Weights of a small transformer language model.
Architecture: RMSNorm before each block, embeddings untied during training, normalized queries and keys.
Training: a variant of Muon for these matrices, 340M tokens, 11587 steps.
Each number is 128 + 32 x the weight over the matrix's rms, rounded and kept within 0 to 255. Layers, rows and columns count from 0.

# layer 4 attention value, 384x384, rms 0.109, rows 193-199, columns 192-287
[[166 218 162 135 143 129  88 176 110 160  99 133 138 138 129 157 169 168 132 139 103  85  91 122 144 152  90 148 115 165 180 153 220 130 120 174 180  99 171  85 130 130  78 116 129 168 122 135 145 119 160 145 170 142 130 121 111 170 132  78 208 106 131 126 192 160 125  91 175 130 114 157 102 136 125 171 131 151 124 130 147 132 113 100 125 143 114 122 109 126 123 133 140 133 123  80]
 [108 114 118  68 117 173 172 111 166  96  91  87 142  85 155 145 141  73  94 136 177  85 155 130 164  96 114 125 118 121  99 167 153 120 126 104 118 101 197 121 113 161 123 144 157  93 154 103 151 137 148 116 143 142 121 149 134 109 101 108 141 122  97 112 154 135  56 116 132 115 135 123 130 129 148 125 117  82 153 148 176 134 137 113  94 123 138  67 127 103 104 155 107 113  70 116]
 [144 152 142 126 148 101 133  79 162 126 147  63 109  75 112 143 143 114 196 178 117 124  53  76 130 135 156 124  99 179 138 124 173  75 162 112 124 133 184 203  70 116  98 116 131 161 165 144 151 142 100  35  65 101 104 103 131 156 161 207 147  56 143 161  90 143 145 110  71 136  91 146 116 126 146 121 115 128 130 161 152 120 131 132 117 173 146 119 153 127 188 108  17 154 115 136]
 [106 159 161 114  82 128  47 100 190  80  91 157 129 177 108  89 115 177 165 152 157 120 139 114 172 117 132 117 161 184 206 104 140 163 140 113 117 203 110 129 201 137  70 139 134  86 171 120 167 132 132 119 136 129  41  76 174 117 102 114 109 148 135 113  66 126 170 131 123 138 143 158 156 145 142 139 132 140 142 116 104  93  92 153 167 162 131  81 147 107  93 147  52 122 119 159]
 [ 95 116 144 153 111 161 137 208 130 178 143  79 124 139  68 100 109 200 109 103 143 159  95 125 116 164 142 179 150 146 134 153 114 122  98 152 203 149 134 107 184 172 156 104 152 120  80 157 163 144 108 100 145 135 160  81 119 138 107 108  99 137 119 110 146 178 151 112 120 124  83 127 171 151 128 124  97 174 115 127 129 158 124 113 161 145 151  58 179  87 180 160  95 137 107 139]
 [138 131 134 112 149 168 173 129 186 143  94 139 158  96 179  71  69 170 127 112 159  95 136 147 126  84 128 143 139  85  93 114 185 115 103 138 176 111  95  97  77 128 125 115 144 115 212 194 158  37  77 139 113 178 134  68  84 100  89 130 153 192 115 120 149 101 132 110 179 184 184 111 128 107 122 125 137 117  74 128  87  93 174 157 170 104 137 129 146 103 153 178 139 169 175 157]
 [135  70 120 134  82 132 126 158  96 134  75 161  68  97 160 148 101  90  81 178 130 130 132 140 174 160 123  91 146 127 137 127 161 141 156 143  74 170 150 140  95  94 170 132  86  91 131  87 143 155 117 168 100  86  80 148  95 181 102 123 133 116 128  66 151  94 113 142 136 153 161 208 113  93 165 142 133 146 159 181 228 109  99 129  95  84 100 161 179 123 135 143  70  77 137  95]]
# layer 4 attention output (transposed), 384x384, rms 0.161, rows 193-199, columns 192-287
[[146  98 116 158 132 110 152  77 118  77 106 165 119 131 155  75 142 124 110 168 147 152 115 112 111 166 124 172 105 131 106 217  72  86 137 104 115 169  78 124  70 139 177 129 119 116 160 137 153 119 100 146  89 125 125  99 128 129 181 148  84 195 205 126 114 112 101  69 148 125  95 115 161 133 143 165 128 141 148 148  75 111 162 117 106 140 148  98 113 150 141 136  93 143 124 156]
 [165 155 121 134 126  95 147 144 154 169 166 159 129 120 115 127 150 114 174 140  92  67 167 119 149 194 102 166 142 142 127  47  83 156 146 150 136 103 118 161  84 159 112 167 111 150 118 172 116 150 164 118 129  15  86 143 117  58 102 102 155 122 103 121  54 102 129 119  87 132  96 153 105 123 140 161 144 179 129  53 177  81 126 175 135 143  87 153  96 144 131 121 159 126 142 120]
 [185  72 121 137 126 125 149 141 223 115 147 112 170 105 135 133  83 113  68 178 105 167 192 181 173 185 102  86 182 119 162 120 139 166 139 170  68 117  91  66 153 153 137 146 137 116 118  88 118  86 156 172 182 107 147 147 227 112  95 146 168 104  68 135  88 102 153 137 145 172 104 125 150 117  64 145  50 169  91 142 111 133 120 130 127  79  89 106 121 181 124 174 170 129 100 140]
 [156 102  86 101 104 108 114 123 139 134 128  81 174 169 124 159 115 128  83 126 183 126 148 155 105 199 164 140  85  67  78 136 152 187  60 120 132 115 165 153  99  87  87 133 126 142 165 161  72 120 180 126 107 128 164 144 179 144 150 136 131  89  69 185 136 219  86 101  89 112 128 149 129 112 177 130 173  73 148 113 125 167  77 115 150 166 102 186 144 143  97 130 142 105 126 177]
 [118  91  92  52 113 111  88 105 150 125 118 176  58  80  92 121 163  80  65 179 124 130 186  40 121 103 164 112 104 123  48 114 141 111 159 148 168 105 110 116  60 147 156  59 110 104 112 129 120 105 128 156  80  91 169 114  83 126  91 134 149 191 113 170 142 107 142 126  95 137 164  86 109  82 109  90 188 145  89 108  74 146 104 102  78  93 133 157 126 165  89 132 161  89 150  54]
 [148 104 152 108  39 123 154 130  60 130 149 155 118 121 117 147 151 122  90 152 125 146 131 111 150 163 189 157 107  98 134 136  66 109 178 121 133 127  98 130 128 143 153 108  79 127 165 113 145 183 155 146  97 132 112 178  98 144 117 140 192 130 144 188 138 138  98 111 142 159 141 134 102 107 119 164  99 104 159 136 101 172 161 126 100 108 134 127 188 107  93 100 133 128  95 149]
 [108 156 153 132 159 134 138 134 125 107 124 121 199 108 115  81 139  99 168  99 151 134 156 166 109 107  94 105 160 154 136 114 159  79 141 177 165 155 100 149 112  96 107 115 190  95 134 101 160 115 122  94 142 155 133 143 129 133 154 113 168 104 143 145 117 140 207  99 166 171 102  72 132 144 202 145 148  73 106  55 192 140 130 172 150  85 219 152 175 196 160 109 136 118 116 182]]